Each number is 50 + 15 x the weight over its row's rms, rounded and kept within 0 to 99. Layers, rows and columns count from 0. The size before them is the row's rms in percent of the matrix's.

# down: layer 2 MLP down (transposed), 320x128, rms 0.204, rows 230-247, columns 0-127
# gate: layer 2 MLP gate, 320x128, rms 0.218, rows 231-248, columns 0-127
# up: layer 2 MLP up, 320x128, rms 0.207, rows 231-248, columns 0-127
down230 104:77 51 44 31 46 59 57 35 26 68 63 36 55 61 60 53 61 33 46 42 24 66 40 58 37 62 61 34 45 59 54 42 66 47 40 60 32 49 33 47 31 16 44 43 35 45 40 40 66 64 38 30 72 35 35 43 52 38 40 46 45 53 42 49 55 57 45 33 54 53 35 39 43 33 66 30 53 66 47 56 28 20 58 60 42 55 65 73 51 40 34 54 50 49 23 46 57 55 47 51 76 69 20 83 47 57 38 24 92 28 42 34 61 71 51 38 36 55 43 48 62 54 17 56 44 20 98 37
gate231 100:68 31 41 46 41 90 56 36 56 43 39 65 31 57 57 20 74 50 19 34 46 32 46 45 47 22 86 20 43 45 29 57 39 55 34 55 37 55 19 61 29 40 44 65 51 50 65 79 48 50 47 75 81 49 51 47 77 79 69 48 27 49 35 59 24 59 56 62 47 54 45 59 56 50 56 64 45 68 43 71 70 49 29 65 40 38 29 64 43 50 31 77 67 39 33 28 48 67 27 53 36 64 60 48 56 43 26 27 49 59 62 33 60 38 57 47 61 55 43 40 40 57 64 59 52 53 62 55
up231 112:52 84 41 72 67 39 53 48 65 28 58 52 59 93 52 71 24 34 45 62 45 53 51 47 61 72 65 72 39 35 48 16 66 50 68 58 71 24 53 74 48 45 68 66 45 76 44 62 47 39 50 80 29 33 46 48 44 33 50 72 33 68 62 64 81 46 41 56 58 34 52 63 36 41 41 53 78 22 37 46 32 65 53 48 45 62 91 30 61 43 44 22 50 43 52 52 50 45 60 60 66 70 43 54 79 63 51 53 67 60 26 39 41 50 45 52 61 49 43 35 55 74 44 57 37 55 48 34
down231 102:53 29 37 47 49 30 60 46 42 55 54 46 68 57 66 37 82 58 67 50 38 51 61 63 60 47 48 31 56 40 52 40 27 52 78 75 63 34 54 47 35 38 50 63 46 57 64 33 49 34 47 73 80 57 23 52 44 31 58 44 45 67 57 46 87 53 40 88 56 40 63 45 68 79 67 22 83 45 46 68 17 63 41 52 41 44 44 54 62 39 61 33 60 65 32 57 57 58 55 36 39 59 76 46 67 56 60 61 54 61 52 48 51 42 73 74 20 32 54 49 78 64 61 83 33 75 55 59
gate232 100:43 33 33 42 82 46 60 46 51 55 38 60 34 67 49 47 72 63 50 49 42 59 35 64 57 52 51 41 52 37 53 46 60 43 28 45 40 44 45 48 38 42 27 62 53 60 79 41 37 13 37 60 26 29 71 43 62 52 49 53 28 43 61 71 18 37 50 71 23 63 48 85 39 38 31 54 49 80 39 63 47 54 52 56 49 37 54 66 53 50 49 38 17 40 73 44 26 67 47 45 52 03 58 56 55 28 44 43 55 77 61 65 50 65 44 58 69 50 70 21 25 49 19 49 38 59 24 56
up232 092:72 48 50 66 38 30 82 48 34 63 55 39 69 61 45 66 78 31 56 48 24 45 65 47 65 24 38 60 57 49 29 57 71 41 35 00 59 42 61 61 64 63 37 37 53 51 49 43 61 35 59 29 35 59 46 45 44 73 36 50 42 65 55 31 72 44 41 27 50 37 27 78 24 29 31 41 56 81 74 43 50 50 58 50 25 72 38 65 47 43 49 71 65 49 34 49 56 51 48 48 44 67 50 53 73 62 42 71 24 28 45 41 65 50 45 28 49 52 38 52 36 18 59 50 36 54 61 56
down232 097:52 48 55 64 62 52 53 61 56 27 38 35 53 37 48 68 50 41 50 59 10 62 52 42 57 48 57 57 31 27 27 47 50 32 21 14 70 32 47 53 44 53 24 45 38 74 71 52 30 31 38 52 37 45 54 37 66 55 41 68 58 68 56 58 29 50 68 52 51 96 71 74 48 41 46 28 46 64 44 42 53 55 24 43 30 51 32 40 87 54 72 40 49 47 71 48 43 56 20 52 47 53 27 56 63 41 70 57 47 60 53 50 52 36 64 39 27 71 40 57 38 56 71 59 32 30 67 80
gate233 099:66 56 36 46 56 45 57 36 52 54 37 67 75 55 40 16 40 28 26 68 84 67 42 55 49 68 35 47 41 36 60 55 34 43 53 40 33 43 58 62 51 65 29 64 37 54 66 46 65 44 54 40 53 52 55 50 77 37 52 56 37 30 99 53 46 56 25 55 27 75 69 78 64 70 51 16 50 47 39 33 29 65 44 41 50 57 53 47 48 52 69 71 63 50 37 39 28 51 55 77 51 56 39 41 62 13 44 66 61 46 44 62 56 55 47 65 59 38 34 37 69 56 88 45 69 36 29 38
up233 101:34 63 56 48 54 57 25 61 49 45 58 62 58 54 70 35 66 77 38 60 32 82 60 79 66 53 47 50 37 38 50 63 29 75 39 26 18 12 52 76 62 46 43 39 23 48 51 46 51 59 51 30 64 42 40 53 72 12 41 53 68 41 61 83 58 61 28 30 36 53 45 79 35 68 68 43 40 43 38 40 63 43 73 56 49 16 55 50 55 42 42 76 40 62 58 53 51 59 26 69 49 52 49 78 21 46 40 43 40 61 58 53 49 59 46 55 50 32 72 51 57 47 39 23 46 65 53 50
down233 099:33 44 36 80 42 37 76 50 52 42 55 49 45 41 58 37 42 53 34 56 77 50 51 29 65 30 56 31 59 49 42 63 49 52 46 40 53 41 09 47 55 61 37 34 25 52 65 69 59 47 11 56 33 32 50 51 44 34 40 59 21 34 56 60 46 38 46 34 53 30 39 57 38 77 67 64 64 76 51 48 62 26 46 62 35 63 35 05 16 65 53 73 41 70 70 56 35 43 57 43 67 41 45 65 56 49 43 60 45 53 66 33 43 44 41 47 33 64 73 61 63 86 57 53 60 28 49 76
gate234 120:33 43 37 60 62 27 49 17 52 81 29 26 22 55 39 50 45 99 66 66 70 35 58 30 45 30 57 58 52 28 23 30 50 71 69 58 21 50 28 62 45 45 52 65 40 48 55 61 12 50 42 61 63 73 47 47 50 39 57 43 53 51 47 69 43 50 50 52 45 58 34 67 33 24 48 46 46 51 36 57 50 60 58 39 41 47 48 51 52 67 57 57 62 46 29 67 76 51 48 51 53 31 38 62 42 20 41 65 61 40 82 47 48 27 25 71 46 36 41 41 46 49 75 45 40 58 32 37
up234 107:75 46 53 58 41 48 53 58 78 55 34 54 60 48 34 72 26 63 43 62 45 34 39 69 53 77 45 55 53 57 53 49 31 38 35 37 72 46 69 43 70 44 32 46 24 43 54 45 56 47 55 36 70 60 26 48 73 49 65 60 48 78 58 41 43 64 78 43 38 45 52 44 60 74 55 68 49 45 61 43 21 32 39 63 99 60 35 52 62 18 22 32 64 55 49 37 30 73 51 37 53 55 62 35 78 52 78 61 67 62 50 42 81 50 61 38 69 57 54 57 71 43 30 82 53 48 64 57
down234 102:47 23 15 42 53 46 59 35 59 77 36 02 58 62 55 52 39 43 52 46 31 31 55 62 61 62 60 49 53 38 63 28 41 63 50 54 33 53 39 73 50 25 35 64 42 39 45 80 44 49 45 60 42 59 48 65 55 50 63 34 37 45 64 48 39 38 68 41 52 31 40 23 46 54 35 39 51 30 28 50 60 69 57 75 64 51 44 55 32 56 71 54 51 57 43 61 51 73 79 41 38 55 55 41 43 32 15 73 50 47 68 50 65 40 07 93 47 35 56 46 54 57 66 33 39 35 29 65
gate235 094:37 64 54 46 40 54 45 74 40 56 65 67 82 67 30 61 45 40 79 70 44 77 36 38 51 44 13 39 49 40 58 60 74 33 70 22 65 79 48 83 63 77 54 42 46 55 51 49 41 50 19 34 35 55 60 58 56 47 58 28 43 35 60 79 36 40 46 34 56 52 69 54 38 38 52 26 56 19 33 53 80 64 67 39 72 45 57 43 60 34 39 21 22 55 49 48 54 40 28 52 50 43 48 30 70 67 47 56 64 39 34 43 60 60 66 74 39 51 65 38 65 51 55 30 37 57 54 40
up235 094:60 59 54 74 42 41 49 51 77 60 09 24 53 47 57 28 43 28 86 73 41 59 36 35 32 44 60 56 49 76 43 52 46 38 26 65 43 34 34 64 34 40 30 49 33 35 97 49 59 38 49 34 51 49 61 44 05 52 58 58 69 76 43 53 52 71 56 65 58 34 64 51 61 40 32 40 62 51 59 26 30 68 54 34 52 44 73 51 54 48 56 33 44 32 44 51 61 47 63 20 59 59 57 58 64 72 60 47 53 63 55 68 61 68 35 64 56 51 83 42 56 59 42 48 57 26 27 45
down235 098:52 57 55 60 65 50 68 49 59 71 49 54 62 58 41 85 68 46 75 73 42 67 45 54 38 37 20 58 64 47 48 66 62 48 56 56 84 62 44 73 33 80 60 72 57 57 48 57 35 57 29 31 28 49 75 55 34 48 50 37 46 47 64 86 17 31 86 48 30 65 55 70 25 32 55 46 83 33 78 63 57 57 43 44 58 30 66 36 71 21 56 22 33 49 64 50 59 45 48 59 64 75 63 38 53 60 37 40 50 50 48 44 61 69 51 53 39 41 49 40 57 61 36 52 40 51 31 43
gate236 099:30 51 35 39 31 43 37 28 68 41 71 89 43 56 50 57 35 38 34 35 39 49 36 29 40 44 47 62 32 29 64 49 40 47 61 59 36 67 44 53 45 49 47 60 64 49 52 60 42 34 33 77 79 51 74 69 31 31 66 53 37 53 17 66 55 70 57 51 54 49 63 33 60 61 42 42 71 32 45 62 52 62 63 31 54 23 32 45 53 66 41 71 39 31 53 58 72 27 38 12 56 39 29 53 42 69 61 39 40 52 47 51 40 47 36 65 33 70 77 55 85 60 83 45 76 38 47 38
up236 101:68 50 62 50 66 61 70 77 49 73 49 80 71 48 64 49 42 51 24 71 34 57 62 51 30 41 56 51 47 45 43 81 54 78 49 49 27 65 54 28 65 48 45 48 30 54 62 38 68 61 33 66 36 49 29 51 51 78 30 53 45 54 62 25 54 37 67 38 41 71 50 66 61 58 61 70 38 68 60 62 57 49 41 35 72 15 34 21 30 47 39 76 61 57 47 42 52 49 75 57 47 23 63 63 59 59 76 57 48 60 59 53 56 49 63 42 42 59 43 98 53 39 43 40 79 64 72 59
down236 101:50 56 27 53 40 38 09 42 60 37 40 80 51 74 45 54 26 39 52 11 47 70 23 41 64 67 73 17 43 63 27 47 72 49 34 60 65 62 58 56 67 32 61 48 40 51 43 77 59 66 55 45 53 51 56 49 27 55 81 40 44 60 55 29 31 43 58 68 54 66 61 45 57 65 34 69 67 43 59 62 39 56 58 65 55 69 46 45 27 37 57 61 36 42 48 49 47 47 58 70 61 62 70 50 44 64 66 48 44 15 58 65 61 61 67 56 15 60 51 58 35 25 37 40 43 22 78 60
gate237 102:60 64 40 77 38 57 50 41 39 20 41 51 32 36 40 27 36 40 35 57 63 56 59 55 48 52 68 48 56 67 45 51 72 18 35 31 54 71 52 55 46 77 35 71 54 38 52 57 75 60 53 43 62 34 74 46 52 58 48 44 86 70 67 31 49 58 53 59 62 40 54 59 62 58 30 45 90 56 53 66 41 51 39 71 58 63 47 43 38 58 41 65 35 58 53 24 46 33 62 88 44 33 50 62 75 37 36 26 67 73 57 38 45 76 31 55 29 66 41 23 55 47 41 77 41 79 37 72
up237 095:53 63 44 55 72 67 66 56 19 29 34 52 60 51 34 11 77 41 50 48 40 68 45 61 73 27 81 40 65 61 51 54 45 75 48 80 77 40 43 47 50 68 43 40 62 64 46 50 49 55 76 38 29 47 41 51 47 16 71 60 39 33 69 45 19 41 56 51 60 79 23 74 60 31 46 61 40 39 43 70 49 27 74 75 36 63 44 29 56 34 40 45 50 68 59 46 55 42 52 33 58 68 53 52 81 50 32 61 47 61 39 69 40 49 59 46 32 40 49 76 35 61 52 43 49 46 68 47
down237 100:60 56 71 44 54 46 52 61 46 69 56 57 63 71 42 41 63 36 57 38 49 47 75 32 35 36 49 42 52 73 68 54 45 42 56 69 42 47 68 24 41 62 64 33 61 35 47 85 67 84 54 54 26 74 62 32 57 46 40 41 42 14 50 57 33 59 90 46 49 66 30 44 59 40 71 50 12 45 55 65 86 40 54 47 64 43 63 55 71 42 47 54 63 81 76 75 72 61 52 64 66 46 51 51 71 33 55 65 62 44 70 40 37 45 69 36 71 29 54 44 50 52 40 50 68 35 66 62
gate238 099:31 60 52 51 43 48 59 61 67 41 54 26 47 52 41 43 62 32 38 53 52 65 21 42 70 36 68 39 43 31 56 74 81 33 44 50 46 58 38 49 37 77 50 27 48 36 56 65 75 46 38 32 33 41 29 35 41 65 34 89 34 76 60 60 38 36 53 65 42 41 58 39 43 31 52 46 45 58 45 67 36 88 48 31 64 21 34 62 54 54 44 57 59 21 32 46 39 27 30 76 45 35 55 44 49 43 33 44 66 71 58 62 17 44 65 37 39 38 67 59 57 32 33 76 39 55 22 57
up238 102:50 40 45 58 54 45 76 65 72 73 71 16 37 65 52 25 35 47 54 50 55 37 34 70 78 78 56 39 63 51 40 60 70 39 33 59 59 67 72 30 53 46 44 63 19 48 79 14 63 59 61 45 79 54 65 66 56 79 46 43 61 72 22 62 59 56 42 56 26 74 23 51 28 51 46 43 69 47 41 55 62 91 42 39 59 59 41 32 41 45 47 60 26 41 47 33 44 30 46 48 39 23 32 49 59 36 55 41 56 25 46 51 63 49 64 38 55 46 60 36 36 42 61 60 56 54 35 58
down238 103:73 62 55 60 45 52 56 31 66 74 44 40 64 55 35 57 44 93 54 49 84 54 63 31 48 71 35 56 46 63 49 39 70 39 53 36 44 70 78 37 54 33 35 45 18 30 41 34 60 42 52 60 35 24 58 67 66 11 52 62 60 46 21 46 41 39 47 41 66 39 50 37 39 30 42 42 55 56 43 73 52 69 43 88 44 79 51 46 37 61 78 77 47 47 48 38 27 58 51 42 66 44 44 65 45 64 41 77 64 63 53 58 63 47 59 32 47 53 33 37 36 48 71 82 50 71 46 50
gate239 092:32 43 51 72 45 46 32 40 48 49 59 24 42 63 45 49 28 60 57 55 61 43 33 43 38 63 65 51 73 26 25 42 45 47 54 67 46 39 20 64 59 46 51 46 38 46 11 59 61 37 50 74 61 55 58 42 34 42 51 53 70 73 39 47 63 48 51 92 44 78 53 55 21 51 37 73 64 55 52 52 32 45 58 65 64 55 44 33 56 41 53 51 66 42 52 76 54 35 21 52 45 45 59 62 02 17 74 30 55 66 66 46 62 63 33 56 54 31 39 48 51 24 27 70 54 62 23 47
up239 095:27 46 49 47 43 59 50 47 21 48 67 68 99 61 47 41 53 61 67 42 27 55 63 57 66 63 25 50 34 32 61 81 59 80 24 60 69 43 52 17 45 28 57 33 49 66 74 39 74 55 36 45 17 29 45 54 47 51 40 54 34 67 51 54 53 69 33 32 54 39 50 69 60 40 40 31 47 37 55 29 39 60 55 44 37 47 65 38 64 53 53 47 47 55 79 62 44 50 86 54 56 50 44 39 62 77 22 33 54 60 40 53 47 74 67 40 41 52 70 31 62 61 61 52 61 29 68 47
down239 098:46 69 33 34 32 48 26 43 35 46 63 40 29 51 42 30 50 74 43 43 44 41 62 23 74 58 36 40 66 47 63 49 23 46 51 55 38 48 61 27 58 58 60 54 34 70 65 66 63 51 19 53 45 64 40 38 71 69 42 57 40 41 49 86 75 18 36 42 75 49 51 63 30 43 45 50 26 67 50 62 24 50 52 59 51 24 72 58 68 42 41 43 46 58 41 45 55 47 69 72 68 36 62 43 69 36 49 32 39 44 84 67 34 68 24 26 52 74 55 22 63 33 38 41 63 37 67 46
gate240 091:64 47 68 79 58 55 61 51 54 40 38 43 78 51 52 59 25 74 33 78 49 47 59 73 64 42 39 35 40 45 62 19 64 80 41 46 26 26 27 32 31 38 61 76 52 53 70 45 44 60 48 66 29 21 71 48 33 57 52 41 34 60 54 36 32 61 34 66 35 53 33 68 56 54 34 39 79 45 58 50 37 74 38 59 26 61 66 43 31 18 95 60 52 71 33 44 44 65 47 49 52 60 43 50 57 56 63 60 45 63 60 53 32 44 55 35 40 32 41 51 43 52 51 76 38 65 73 43
up240 099:42 53 66 54 54 78 54 40 40 61 71 46 71 52 51 55 16 50 76 42 40 52 48 36 74 35 54 69 73 48 63 20 43 41 38 47 46 02 47 26 46 33 46 51 49 56 79 44 68 50 48 49 56 25 72 06 37 54 49 46 66 72 26 36 36 74 34 64 57 37 51 43 45 51 35 49 58 57 63 36 42 62 46 45 44 65 41 28 59 61 60 56 42 61 44 45 51 66 49 25 73 31 53 61 65 37 28 67 40 50 36 59 39 32 59 38 56 35 64 40 45 42 34 54 27 04 58 39
down240 097:44 48 76 54 56 68 56 40 30 25 50 31 76 55 58 61 10 50 34 53 47 24 54 60 48 26 51 52 27 46 48 38 40 40 40 48 30 29 59 60 34 40 59 55 49 33 71 80 62 45 42 39 42 56 66 60 42 72 12 49 57 71 60 27 55 43 27 51 37 61 56 59 51 07 83 35 54 77 48 71 40 49 67 38 59 54 55 35 51 38 61 41 29 56 64 47 68 47 27 43 70 50 60 36 38 55 25 68 41 47 70 45 59 46 46 50 46 76 54 60 67 50 18 39 54 43 71 76
gate241 110:46 64 62 39 29 60 75 73 59 73 41 65 73 62 42 70 57 41 24 40 35 46 49 68 31 63 37 40 50 53 84 41 30 43 67 61 48 35 43 51 76 64 61 75 36 51 48 37 56 62 65 50 32 37 36 63 64 48 56 51 65 60 61 54 59 83 73 63 46 45 28 62 37 49 46 43 28 35 43 84 32 54 36 45 53 64 41 30 43 26 70 37 49 24 36 43 35 40 77 48 62 51 41 68 34 28 41 46 43 47 77 86 63 60 44 62 45 48 38 32 60 67 50 73 70 35 76 70
up241 108:45 73 52 33 48 34 38 35 72 58 62 56 35 30 45 40 31 52 50 69 44 55 36 66 48 42 47 54 84 50 44 76 43 41 69 42 49 53 45 82 50 24 39 30 73 31 40 39 65 43 47 47 54 68 84 37 67 50 40 33 72 32 31 46 54 61 58 85 48 49 47 56 64 66 49 63 55 58 62 76 68 71 50 46 45 44 52 24 51 17 48 69 49 44 41 65 46 68 64 32 57 77 42 44 28 29 50 50 38 69 66 56 46 45 50 86 36 42 37 89 36 57 22 34 28 64 52 45
down241 105:64 62 43 60 62 63 42 66 57 51 27 50 62 25 37 58 62 56 52 27 38 47 46 95 71 74 59 33 30 62 42 55 47 73 44 53 89 37 48 58 52 65 38 51 40 44 64 13 59 38 58 64 73 42 61 45 35 61 34 58 47 58 52 53 33 77 52 28 78 49 75 43 63 53 52 72 23 26 49 54 56 65 40 46 35 45 30 36 46 61 39 31 49 59 56 60 54 45 79 80 53 57 59 48 65 62 58 48 69 51 40 62 49 54 77 37 35 80 60 56 34 39 49 60 51 64 33 88
gate242 093:51 57 29 70 61 34 99 64 37 73 50 72 52 73 47 35 62 53 37 52 54 58 59 62 45 44 55 32 47 55 69 43 63 57 49 56 27 37 38 49 26 50 29 51 76 45 59 45 45 42 89 82 58 19 55 63 45 42 41 61 44 48 65 35 43 87 54 54 23 45 29 85 35 50 71 23 55 62 51 55 35 48 42 50 35 61 45 39 61 42 59 66 57 76 53 37 47 38 74 41 74 49 37 58 46 47 41 51 59 37 58 80 55 64 32 55 64 53 58 41 53 62 35 64 58 66 33 14
up242 105:47 76 36 38 45 44 51 54 60 53 47 20 52 23 47 67 56 31 25 71 50 56 44 60 70 43 55 54 57 79 45 65 43 26 62 66 48 37 40 40 93 48 50 53 64 30 73 64 57 72 60 21 42 62 40 36 49 47 50 53 53 73 38 69 40 73 31 65 54 64 50 61 58 61 80 54 35 72 62 37 54 47 33 23 35 43 52 52 58 10 53 46 36 54 62 54 35 61 70 57 41 63 39 56 35 52 46 07 46 51 38 52 41 12 42 43 30 43 45 79 40 43 60 59 41 55 67 74
down242 099:43 52 37 53 25 30 62 63 23 56 26 60 44 36 49 23 67 34 37 64 43 44 80 33 49 76 64 62 41 29 36 60 62 32 48 53 66 43 58 39 30 63 13 48 41 48 54 48 40 40 44 49 59 33 45 66 49 69 42 52 30 46 61 49 19 46 37 43 50 57 40 48 88 65 15 67 35 57 56 57 76 80 28 51 68 59 65 61 44 57 48 33 54 36 51 64 52 24 51 30 61 65 31 31 73 42 16 45 65 58 46 35 64 65 60 46 56 54 79 42 54 57 26 26 61 53 60 40
gate243 108:59 55 44 46 55 38 51 47 41 30 75 36 15 71 17 73 28 65 31 54 50 46 53 48 35 58 53 16 30 39 59 67 62 48 47 78 58 42 56 53 53 55 37 24 46 30 26 29 56 36 60 50 61 54 57 33 44 46 58 63 30 51 71 38 41 37 62 49 59 68 52 40 52 46 58 40 83 32 00 28 34 50 39 73 56 36 41 58 46 37 53 53 76 71 47 47 61 58 55 54 28 65 80 55 54 20 54 62 65 36 42 49 28 50 44 46 70 44 48 32 56 57 63 56 42 43 61 89
up243 113:40 75 72 28 45 57 61 49 61 47 02 71 47 40 54 54 60 85 60 44 72 39 55 40 38 34 58 22 53 62 52 68 67 70 32 48 33 48 51 46 48 58 69 73 47 49 33 54 22 43 23 42 67 46 50 50 50 35 61 33 51 36 44 46 55 21 34 45 29 33 31 56 52 67 44 71 59 49 49 51 57 51 27 42 65 33 47 38 47 57 70 36 45 53 37 52 45 55 24 39 21 69 74 43 42 56 56 70 31 51 39 46 54 71 61 33 38 40 33 28 57 39 42 79 69 79 76 77
down243 102:07 57 71 70 35 62 45 47 74 28 49 47 77 39 77 57 57 59 69 50 37 30 56 35 39 49 37 60 87 78 49 48 43 48 27 64 35 54 48 47 54 79 61 61 57 66 69 43 38 42 22 50 44 63 12 55 69 46 47 66 41 62 46 20 63 49 59 65 43 69 34 48 69 58 34 55 34 40 54 83 62 52 46 31 70 72 50 35 26 51 38 55 52 59 23 57 48 66 44 82 51 22 46 26 43 51 56 49 43 54 41 56 50 63 44 45 48 25 56 40 48 49 38 29 76 38 52 51
gate244 099:46 79 58 17 41 46 03 43 52 43 58 29 35 49 57 36 38 53 69 31 61 19 60 48 31 67 43 66 46 33 45 39 48 38 42 35 49 63 48 51 75 64 45 73 36 47 70 42 26 46 66 54 62 45 58 50 55 76 51 57 39 91 69 48 47 68 53 37 52 53 81 46 77 35 53 56 65 45 63 49 74 65 52 66 69 47 34 25 63 51 62 69 43 52 47 31 36 52 43 65 31 61 46 54 23 74 47 61 66 66 59 54 29 78 51 42 35 46 26 56 35 28 58 28 61 42 67 40
up244 101:61 44 47 58 44 44 39 57 65 07 43 38 77 48 51 62 49 54 73 34 46 44 57 61 22 57 17 72 64 49 56 35 59 53 66 31 87 59 43 47 67 76 62 53 51 33 35 24 32 62 55 70 34 53 63 55 52 21 58 57 52 55 47 50 55 63 73 41 48 54 48 40 20 32 50 49 55 32 69 36 45 36 74 69 24 32 46 26 58 18 46 69 50 51 48 52 59 47 47 43 19 48 80 69 37 57 51 78 51 58 39 25 64 78 61 54 52 28 42 50 48 45 69 57 56 69 71 57
down244 096:21 27 46 58 46 63 38 47 32 18 25 57 41 62 30 39 63 47 53 58 50 38 52 52 62 50 42 29 32 62 68 69 63 50 55 47 40 46 55 31 42 57 57 17 40 33 50 52 63 30 73 46 51 62 42 37 40 75 27 74 63 76 36 23 34 27 40 54 69 38 69 59 39 30 60 46 47 11 52 41 45 41 56 65 53 65 63 65 50 13 37 60 59 74 60 62 53 54 74 72 56 73 37 51 47 21 73 41 45 42 38 48 76 56 59 74 37 56 48 65 76 70 31 57 52 43 55 49
gate245 113:37 59 40 30 52 65 91 41 42 69 77 51 48 54 44 33 31 45 74 61 41 52 41 46 70 49 34 60 73 47 54 73 40 47 48 52 40 31 50 69 69 59 47 57 37 34 43 40 42 40 57 65 59 67 61 51 35 45 46 48 62 80 34 34 39 36 39 21 34 55 59 55 28 64 52 62 48 18 13 52 51 62 68 52 76 40 59 39 53 65 31 52 19 41 46 30 63 58 85 53 65 35 43 68 72 49 48 86 53 57 71 68 39 36 68 56 19 49 55 50 40 41 55 43 18 41 69 57
up245 105:45 50 39 47 55 39 45 59 38 21 12 72 48 23 25 45 72 43 51 53 56 48 54 22 61 36 46 42 19 75 59 39 46 53 40 52 44 58 42 69 45 51 52 42 49 66 51 24 53 45 58 67 57 29 35 47 71 66 63 47 29 14 89 60 65 88 57 49 33 31 60 36 41 71 48 30 43 50 40 28 44 55 52 56 44 67 45 80 37 20 37 71 65 34 57 55 67 46 40 48 26 59 67 38 70 47 40 38 45 42 48 37 83 46 51 65 63 55 46 28 33 32 64 61 56 67 38 58
down245 115:48 50 31 64 34 57 73 54 51 63 50 53 66 28 31 67 53 59 67 19 58 53 41 62 55 59 51 51 68 70 52 72 69 32 51 48 73 67 61 59 50 45 44 64 57 64 27 28 56 49 66 76 57 67 36 54 42 75 49 74 62 50 79 76 42 52 55 25 61 35 52 48 67 83 70 37 19 48 25 58 13 62 63 69 67 39 63 55 75 63 37 55 47 48 55 51 57 71 35 39 36 63 62 75 49 51 56 81 41 66 20 71 75 48 45 60 43 28 37 35 47 37 59 53 49 49 40 64
gate246 098:35 10 67 80 61 47 38 21 40 54 42 24 41 50 29 35 32 50 69 68 76 41 53 48 41 68 66 40 50 03 87 41 72 44 50 66 45 59 56 35 62 59 56 42 63 34 44 39 62 46 34 54 52 76 43 51 54 72 68 44 22 46 45 37 60 41 53 77 37 27 75 60 61 46 59 34 82 57 52 55 31 46 49 94 43 60 38 47 40 49 31 51 62 53 56 65 56 53 59 55 64 38 46 76 45 56 49 71 40 49 52 58 46 24 41 39 60 66 49 62 59 37 54 76 48 55 56 63
up246 097:42 17 57 65 65 61 46 37 41 48 22 41 38 58 32 49 43 44 57 55 46 25 33 39 61 27 26 47 34 47 52 31 46 42 34 32 55 53 66 60 69 74 37 39 55 43 55 38 30 49 47 48 74 48 53 42 59 65 65 59 62 45 60 13 41 43 60 59 48 13 71 84 70 35 36 47 80 75 49 44 21 38 40 52 63 43 37 67 21 70 67 64 45 47 26 36 61 23 37 57 41 37 35 53 52 72 57 68 48 36 48 76 48 32 34 52 54 46 53 35 45 29 24 42 60 79 38 59
down246 099:87 43 54 23 72 67 51 57 41 51 47 29 54 49 70 47 59 31 34 41 47 55 71 54 62 34 48 69 41 50 50 42 52 71 48 38 33 65 51 77 43 54 00 55 40 26 52 49 33 70 47 47 65 59 31 48 62 49 23 40 61 48 28 14 49 51 57 71 57 44 43 44 67 59 64 09 68 69 62 28 34 48 54 34 57 55 65 36 56 49 45 26 40 83 52 46 45 39 48 32 44 46 29 60 50 52 35 42 45 38 42 59 37 35 36 49 04 62 47 27 41 50 57 62 46 57 47 78
gate247 101:55 67 32 56 45 41 69 47 57 44 74 38 72 99 51 21 58 44 55 75 65 76 59 79 57 47 46 45 49 45 80 49 61 58 65 22 35 23 53 36 47 31 69 64 34 36 54 62 09 53 32 54 21 48 54 48 57 51 52 42 45 29 73 59 51 57 66 52 55 44 58 73 44 41 40 62 40 47 38 54 63 49 66 70 23 49 61 59 66 40 36 57 35 43 31 72 78 76 65 42 57 61 44 20 44 39 44 41 59 62 47 72 47 44 41 46 62 49 24 45 48 35 52 26 35 66 53 37
up247 097:62 43 53 49 63 40 52 42 74 54 44 53 56 69 46 35 60 62 48 35 40 50 26 52 37 72 31 67 43 55 81 52 40 65 79 37 20 12 65 59 49 59 73 45 35 35 39 67 61 45 24 49 16 63 14 41 43 56 39 56 52 52 49 39 50 50 51 51 56 50 41 84 41 55 63 59 39 95 26 55 34 58 36 57 42 54 56 36 49 61 27 88 38 63 55 48 63 53 43 60 23 44 52 34 49 57 56 22 43 35 52 58 60 42 36 46 89 50 50 40 80 39 66 54 33 64 53 54
down247 104:43 77 45 44 55 45 64 34 50 56 72 31 52 44 54 47 66 63 65 61 41 44 57 50 56 65 55 65 66 64 44 62 54 54 71 60 44 50 46 41 56 66 56 58 26 32 86 60 47 56 51 52 30 71 43 38 31 68 49 60 29 58 42 69 48 45 30 51 52 47 78 41 63 58 67 54 50 59 42 31 36 22 45 41 47 67 32 54 49 51 11 73 06 55 29 26 41 75 54 52 32 49 18 52 49 66 75 60 22 51 79 70 35 34 37 45 36 32 47 06 48 51 36 44 61 58 44 72
gate248 096:41 39 50 64 41 36 31 54 60 50 63 60 45 86 52 52 69 56 18 17 26 48 29 29 29 23 45 78 23 41 52 36 47 51 46 75 61 51 34 23 54 41 44 68 57 58 39 61 39 27 27 39 46 59 41 74 51 32 73 61 45 48 44 72 47 38 59 78 62 43 57 51 36 41 41 47 39 12 23 76 29 52 43 40 55 23 54 65 65 57 74 49 62 37 42 75 38 43 39 76 53 31 68 52 63 32 63 32 48 60 53 31 55 44 39 56 61 37 50 62 56 50 41 64 42 28 44 63
up248 092:47 29 53 43 74 71 37 80 74 62 18 57 41 57 16 46 41 92 62 40 46 48 80 49 43 71 53 40 48 52 32 63 78 66 47 39 25 53 54 36 39 49 49 39 46 40 28 45 45 54 52 43 38 51 50 31 37 60 43 31 44 05 78 51 34 35 65 66 51 56 47 44 32 52 63 39 45 52 42 63 50 69 46 53 39 59 27 53 32 56 72 52 53 54 67 45 80 87 68 44 35 56 26 24 41 75 35 43 51 54 49 60 58 53 68 63 27 70 58 34 44 52 47 38 67 39 42 51